Each number is 128 + 32 x the weight over its row's rms, rounded and kept within 0 to 255. Layers, rows and columns count from 0. Numbers have three digits each. The size before them is the row's rms in percent of the matrix's.

# down: layer 5 MLP down (transposed), 3072x768, rms 0.03, rows 1005-1064, columns 576-623
# up: layer 5 MLP up, 3072x768, rms 0.0787, rows 1006-1065, columns 576-623
down1005 101:090103144100178129109178154145087142127154181129138146102132090131108146105108127085151124178133121110114105133097100115178127084114147113082181
up1006 098:076124105140183042140196094163076149154185181142101151135100099128155119178109106084125156147143111173101106108159150084130114145063064108174150
down1006 095:157132153141194160068160127212120127111103099127168151109185138180135133168086112107140155170157117087167106120204087129086179094154179099123129
up1007 103:109155119101105093132091139129149108098105115127171107110120140156090115134138098194087143128142155132186180100112134067059149121115172172115124
down1007 102:118119170144043112131100081125129140111102164147071201119122118137165184122149126163130061134112154075130108143156108075152101145145127129130171
up1008 109:139136084189128159109134107107150113155132139147173080208127069151072175130120130179143078164165138144109125086148162128084104113111131190208108
down1008 111:149169160120173137152166142148131171142106139145090112069129138126134139185112072152105111145148158184067132124096122131166156112149107172158179
up1009 101:064142154166161129162106125133166128144149065063099153087100130097136079149101109127141092114116101174088128152102119150141157131172160091155056
down1009 105:124165130166173108155135170124083137110146096127079143167122149108120080104127127057140164164201137187208161177102085093112181123050133194079110
up1010 100:131110180145226179145154118070110092051118090136118139154126138149159116083077134170114063139087160139098106139139164169152125155113104125134128
down1010 103:135214117164151149108128034059124161115109167137146134174131168100109151149145163144231173120156117136166085109139040171065107108118143173084133
up1011 097:117126135175099110079169142012141166097188176139200144148114115144143130083050137078138140132178161117087164150170110178111099103166161127130144
down1011 096:127105178161150115154118095160126165147125159096176099108085153096178130162087123180126057107085071132127086086129153102121138105145140152130140
up1012 100:110192081129157121104156105159114108154109015142150096178070150154112104156080172098144121114172161083140126166117130107082074106158167122159131
down1012 106:168128108149130130141158152158098168058159163159119105151134117143113089139140110173182136131073151104143113202094134172152116128133098128159073
up1013 097:163119130096137147102084139065064062070143100123145104115107111165124070150161110166146075121065139087138140183105096119129113142128149074146116
down1013 102:111102105109166103117141098075127105185135139143082097169074080104132146154139135078185097109148153110089094149095126146108122120143136104182177
up1014 103:100148206112139127114140092140143121128116119067139127099183180089096125093136111160120137101126107136101141147079150183134086086117100086087143
down1014 104:073134087111135098113141144130104122146180154147113128176118068156096124165104130170087139115120126140104149096121153137141110084160162183194118
up1015 094:145098139204092121122178114128146058143112143119097148072131068133162090182104094115185110139141110181110119113153136173154110129053170088118118
down1015 095:121078136166157141164101153172077123087141116118138170131152126141113187142118153143047087108120108083101119121125133050154145156113147095103123
up1016 099:137131188149128110112082152131141134124118147115098100131123159122107120137131140156115150165119106150117162148106105106171086156133145147091089
down1016 100:127112076112141099116144135201094073112127166177114130171221132152098164125176131093057115168116148130140122107125072203144113165129125059165114
up1017 105:185109094129172107122195088127161114105148116175082142140130094110099051138124079118159071177162146109128106127078106111119104139121116171094107
down1017 104:094086092129137093102153170170146168164073122045132138175148118099134148139098072107151077162125079105183167130114107118128119162131120122126091
up1018 098:117139064151126156098112118168129156119158091180156101128077092069146135136108140156145055105087123112145120125128109114127161154143141085108069
down1018 094:118130154094099121129162123142123078158191135133108105106101177125098140099056134110168159146094112153150111132173112131097129160083106107162149
up1019 103:150086181111141077098057084134210180097159114152168129154125177123122117102067086092133075129140120157131132169100132149147126152131100179115137
down1019 101:108103156091107097139207183131189196073170108139121109091166147185104110159087146133122126099160095132137142116117164128143050141077137094113124
up1020 112:097156083159096129177155104156085159150150161129105098134068097149107074084125155091116117152157128133082139167085136135136104094147152122110086
down1020 114:093126088198158092151114113172140128101185115090140115184232214114123063114069094152133132163153166134170118115150107083185190149076180067109159
up1021 099:103104046067070128178123129135161124136135111118135130176114129163122154123130102153105143136098152182148077106110114092075123119159136108190096
down1021 102:181136136177115189136144075112118169126148129142143132163136152165082104131116071138102062106169114210175121093168133139141150091157178161123085
up1022 094:155166147138128100161163082114111065157142114144087071160158077165129131114143146123149070097134120103186214125139092159083169124075128114116132
down1022 093:132116112111099122114168167123117134159153091144116103127138167081144192164203137098102126074073156137129120118143142126171186096132114071150060
up1023 106:144190104131152062095109114090118200141170129128099093143136121108156139162130103164087129106090171111113079133095163150148151113174139090173173
down1023 108:114136137158134108110118158098170139114121119115225102171140128190098153133122149134186167133133106104102113137173103141142124144102115107115110
up1024 093:157144149169142126178119105140075075102120108130147111180127129145124143133118191099179178072153078176142104120123138196142178120185094171111097
down1024 099:160162105156177114134194121111182096081135156112109126138129105097141112151180148136089106123118201163113067128117067140160145178119127153166136
up1025 102:138124128153137109121119129087103115110127145133126082125160093132162127140121179128086129116160131146179123089081138124089226118163107101097156
down1025 099:125098162171121124062164066147055128149158143177090171082146154163132128073170100104111166152139149157149096104107181135134159202146066118102142
up1026 102:153113107139138075204125155135112148078177132178129148177110133149101149104143084101144138200152056120145180126133100159120143111115097147136112
down1026 100:146142070115155060125128121121132187142163134100095161145114112146133117039136078152117129139164232106158137122105127152131085125056099063121161
up1027 107:158100110164114099096119128103118088158110117101180112140148087191120093088101199098119154114138114106143102147119106148151139127123078111138175
down1027 109:139144163132125125178160061102093146119117160147118176136170116087136036116106094052134124103144057125127101084191161095100115132092098102105097
up1028 098:135116073151092142107172126112131139079113170152100095072122065096100087144120089156123084140087177189185091094115125113126159175099089169114127
down1028 101:176157115159091137119148128112114116150113129091169083106172139141163104083179079115107114135124105145092109166191126123159142122156195157161099
up1029 100:129117137131156160106151120099136124103174137209112215126101083101154117076126156142125112160124096128157150186134108146098147115091057165101105
down1029 100:159116142128103082128153107128109084118124107145149112069162188162138149090122191160112150126104143119099126123131148100135094085084057121174111
up1030 098:136177120124103111112141143069074183131093035140120139154123109148090095144109138120110108083144119096126093152125125133091107107145085048117149
down1030 100:126198114191123116090138177122166072112211188107108125111143136066125171159153134102148075168128155170111102113129119079124151116127112141096142
up1031 102:134126111168106094112122146156094131059168090107154142179110121090096125154104181168140178160111127053134124108066095098126118088099096169055084
down1031 103:126089095126134169144115187061080147138092144126130123167167126130121150124125125092139157125108126115110130160237055116143127119102198126174093
up1032 092:106099124143106123135093155134179109185133106161093076187160138105133107098085124138100134132117098127090197119149081118056141126113153121143129
down1032 087:137141099122109143110146101130100116109162132119136157173122115097120144067119083175157096096141134086098050160132160101162109133217188126110168
up1033 106:055090138131083139164118147106112155085173198190143189136114096106112076062090142123135127126100099151143142197145080155144135135067121129159128
down1033 100:167129066165124103140215174131134130123081152150118187064132091166158125078157127161057159164122164144083165163123133118102090116153118166098125
up1034 102:145170142065126099084102105059151106195075094106084143101156159128099054162116145144119158134108170182085102120092096112127133133084132097143104
down1034 100:116070113137077117180090114081088162177157154069097148105133095092166120171106108092151104111100131097144177129137120142130120124162112136165106
up1035 106:151115135145168145118097133101122156131124112097170149128183152162118089083167130175120126054124161101121163155151124083127145195143138098151101
down1035 105:094173124151086149095232125122179097166149110160120094059108143105105103144079085158120205122153180138148132084094141191116133136166078127170075
up1036 102:029101104118092152104103085136114175116100085115094181102107072142171131170087125144132096088125135138136133100086147148115138152123125098172110
down1036 101:167120121185193159141104155133113163137143104090158175099153129094186130134139139124152166077147133139123150140171142114072118115186105031131124
up1037 095:101125086127159148148116110061110084117135125134128115134127110142140122196123127115140045106156108117125090154196147091099097137134111090137111
down1037 100:187165161105113094090113147117161085057078129147133094106124139123087134091152119089105099159129115099121112121120187160122143138109097145137160
up1038 093:127155109135134148119167161108081088117170062142146158110139050160135062130136152107136125141143109129107151100127141056019148107136140136094125
down1038 093:111131117137085148111109124113107152084179145155180108103124158101139108172114129121215159150138160116123123176162114098114128115156102150126181
up1039 103:128158122133104067115122138063159136117230104125116157114141161120059155153132081150086153151098108150134102112082126113148164189112191147129135
down1039 103:162136102151119108209144159057112129146183152134055138061105120147129073088110041159142100110167138180115178120184111150132135171128109114098138
up1040 093:100195099075119114099144177049154151127101088067098073149131070130154094133141113200154062146169155043115121136048143112122158127157134085142151
down1040 101:130138136167107148097121115150139127113123111160129175105152112112175099154152157112091146165119141141145163133060133014146107167139176128186114
up1041 093:112139166185086169101128076086205155128115115191110168128127080119149116155125104126105135130108122136124151162153092135139156146143081153126141
down1041 088:138135204088142122080148164139136126140139172109133080087114100126202142146112128149150094145116099050128085137130120155157113169157069139178160
up1042 103:106029122076117177109129091113174137108143112160157120114155165130100122157142192101182109104109144140180125136103167140150141136144161155121124
down1042 103:087114163138169124164109113133176122146119137144079130147062127120119161129140180138149101091104169093160161128098178133047149137126068116121157
up1043 102:130110086149080152083139100086168154104132159122170143123127142131125142159169099085165132155088203134121117121083110074156155137125176072109095
down1043 101:099060136140120176126170169067126172141110172136132134176140174128087098161146133151152143148223121142097148173111153115162109121157084105131107
up1044 099:169159149139139114129117076129108116145134115095116120206165088110141112126086096127113140113157157121157059194204112174143084070166096100122210
down1044 100:093140118092134149164172164182126088133109102125132138127099126040151121068154168185130120143063143170093114080105097136084193114084109114117085
up1045 093:113174116094190160168105102110103122119099097101158168117117131198123179149128164150101126145130116185147141161071094107080066081096070131131128
down1045 095:212158066124137107134103147122163124095155127121093074133158149138191157143059135104111128070137118095088150111130110113154106142127170144179104
up1046 109:109139197155136108107098130081180169111094140108125080170147085141144116102137087128125141053115143075160159149119074155139126178114099153117092
down1046 111:110111148161187129146108128193141129154075099075141175108159113107084125125131104149120098119191106082184117126130173095156162121146183118126169
up1047 104:121120169216088137138118156073073040125093101094129126186116127162122137158110150122132131088133092113089119103153105152113170120152108151095106
down1047 102:095119149093092126109136139149152133115124133185148105044140067124120147118167116137152108125153118184159097147118078120091099120124146098143113
up1048 102:095153116139167142096111048091153161115129145075099126150166034136089097133098120136108090086105089161141129102123179131154152147072077149159152
down1048 104:132177174118123100141133158153173037115091131135114088149139114171162125157127121147119155142160106104123146145171139051139182083130138080130115
up1049 096:158074149128080156176064129161129151110118077171154089079133202137095059166095187121198126090145155106140110155094110107137070123104147136182157
down1049 097:120128144159149181131087116118110081111116202101124146139103149126183144111138096098130123152142096105169143182105125082105161172119140079072093
up1050 103:096148119120126175117135015118110126099131120160104077149111126113121083085159112131138138127159142077117085140167143109096094093132111108102166
down1050 092:134116114125142152148127109108061139152097179083167188123089092043102133157096101069180106181144084097180204114079087144146100115129131106146095
up1051 100:179169099107061151149153133151108152078119108178151109155089137182140126112154072142173092126136090076101125107106099111145123134145129163131100
down1051 099:160083118125114087091126156177089159098159134158121113133169158167125140142145139130104113129125157137123157128140122072068137099141149151120129
up1052 105:119136125102153163148099121081152155113087038105103125145107069142129130070142090152152101102186116160105132133095082139150173120116163127097195
down1052 097:130155131075154146135079165100122110104133168147123140100122157100153088134102055141196180093122146100158110160077126066092103161095138085092146
up1053 104:115170159191108127142111076093076119163136152155213101197118238120097165146132143057119170146087112123151130107159126130134132144169122166090187
down1053 104:061134167064101083135120156189178142124071102155157100171133092095083107134128139105157180116121157112129130083097137130102188122118104087084184
up1054 089:163120164124132223152164127155110107116079119104161122154152155165142112135128131151154142145168083124061129130140127137165122115077147126145138
down1054 085:094106120143178138124139083128102098148128091142125157170128110138128164101104143143160105118116049136092102114136124183128071138116066105077111
up1055 094:165092128064123147039145138157085120140152090146112095073117134071143176139131101106167076135073094133181152121056108107120116164209171115092146
down1055 092:131127108214113192091147200100127136166134126144121179188141124095121162147108082126114139107122120109108103144118148126153132177092165078132089
up1056 098:109070134046097127137131118068118175142135118084173106127170154110183141091036145159147141132143110161190152080102108109122191157087103082133122
down1056 097:161120215105143136174162133110147121103168113072159129140090107129120132104118130099088076140134156094110124095145086167152108088118136072110132
up1057 098:122132135135134129091139124119115115130180157127117097090118128092215176120126176125166137128178124114062132165160129100121153204176139143137150
down1057 092:123162124136120100115143066145107177121105157096105101114227132138058165105121111176120145153154081157125138111151107110145125092138137111152115
up1058 102:161139160134157154095201133125086105129153132095089169123158166119116127022151112188120154128140188134109136100091166135116082152122111142167116
down1058 101:201107145078107073098103104128134105119037090175114172097075161125141090164104175171176112116139096093141106129135153080080125144072112130148131
up1059 107:139102108128103104157120129139186133111083096096220144141144090074145106131146152134152100141087122098125144130092115153144106107136091086101128
down1059 112:142173160147128155127122126091161133098129095095149128119083121149118169114107123148097101139133107156059174125124102237144114129140164177128128
up1060 112:152144109104155169119141019144068178123098135142149110114100092066124110124119140157104081108097083153124092141124097123150191040161092131146121
down1060 116:096132132113136073105176149161093116117104144099182146116102177108133147100212105175129128147147133136135178091118097127206124123086163127155159
up1061 106:142200127145116168117102094121130152083095162101181082157124102075130147086036097161111065096110131153145117111171016117148169163146145106137122
down1061 113:112115148232121111144107121147192108101098178125093103101130076146126112146165148061135137169158156130158109097142073137099103109109111085168164
up1062 103:108126133070164076099107097144144090155134150176108114123127095155103106096126094119124092144132164081152154173097131092084111192118146130121114
down1062 102:110164151106105180122096177154096119063105099112124071084123138147107119102099077140105093173077201149165182139096084139123196146145111128163113
up1063 098:142111088083099137145120076107092117117106135141117077133051118161111114165138121132094185196168146128142123112117144146080147102100172184096118
down1063 100:084149110165124114095081196150087140127124092122149207098166140101119128161147134111173160136111088137133109133096099148148101153100105161103174
up1064 096:204126133111097150095173095144202126116138123113142113162075108080118140131129134109144098173144140156093110040152077123116125152135120088096108
down1064 090:152197109121182100094081092102087120104139131086174102115122108196063137134121127124155083100063123196126156129069127110113099141064207080095112
up1065 094:140134117164066136159157112139147116036103095178117140113148085136161154135112119115154088170073118100144121131145122103141163129061079130101157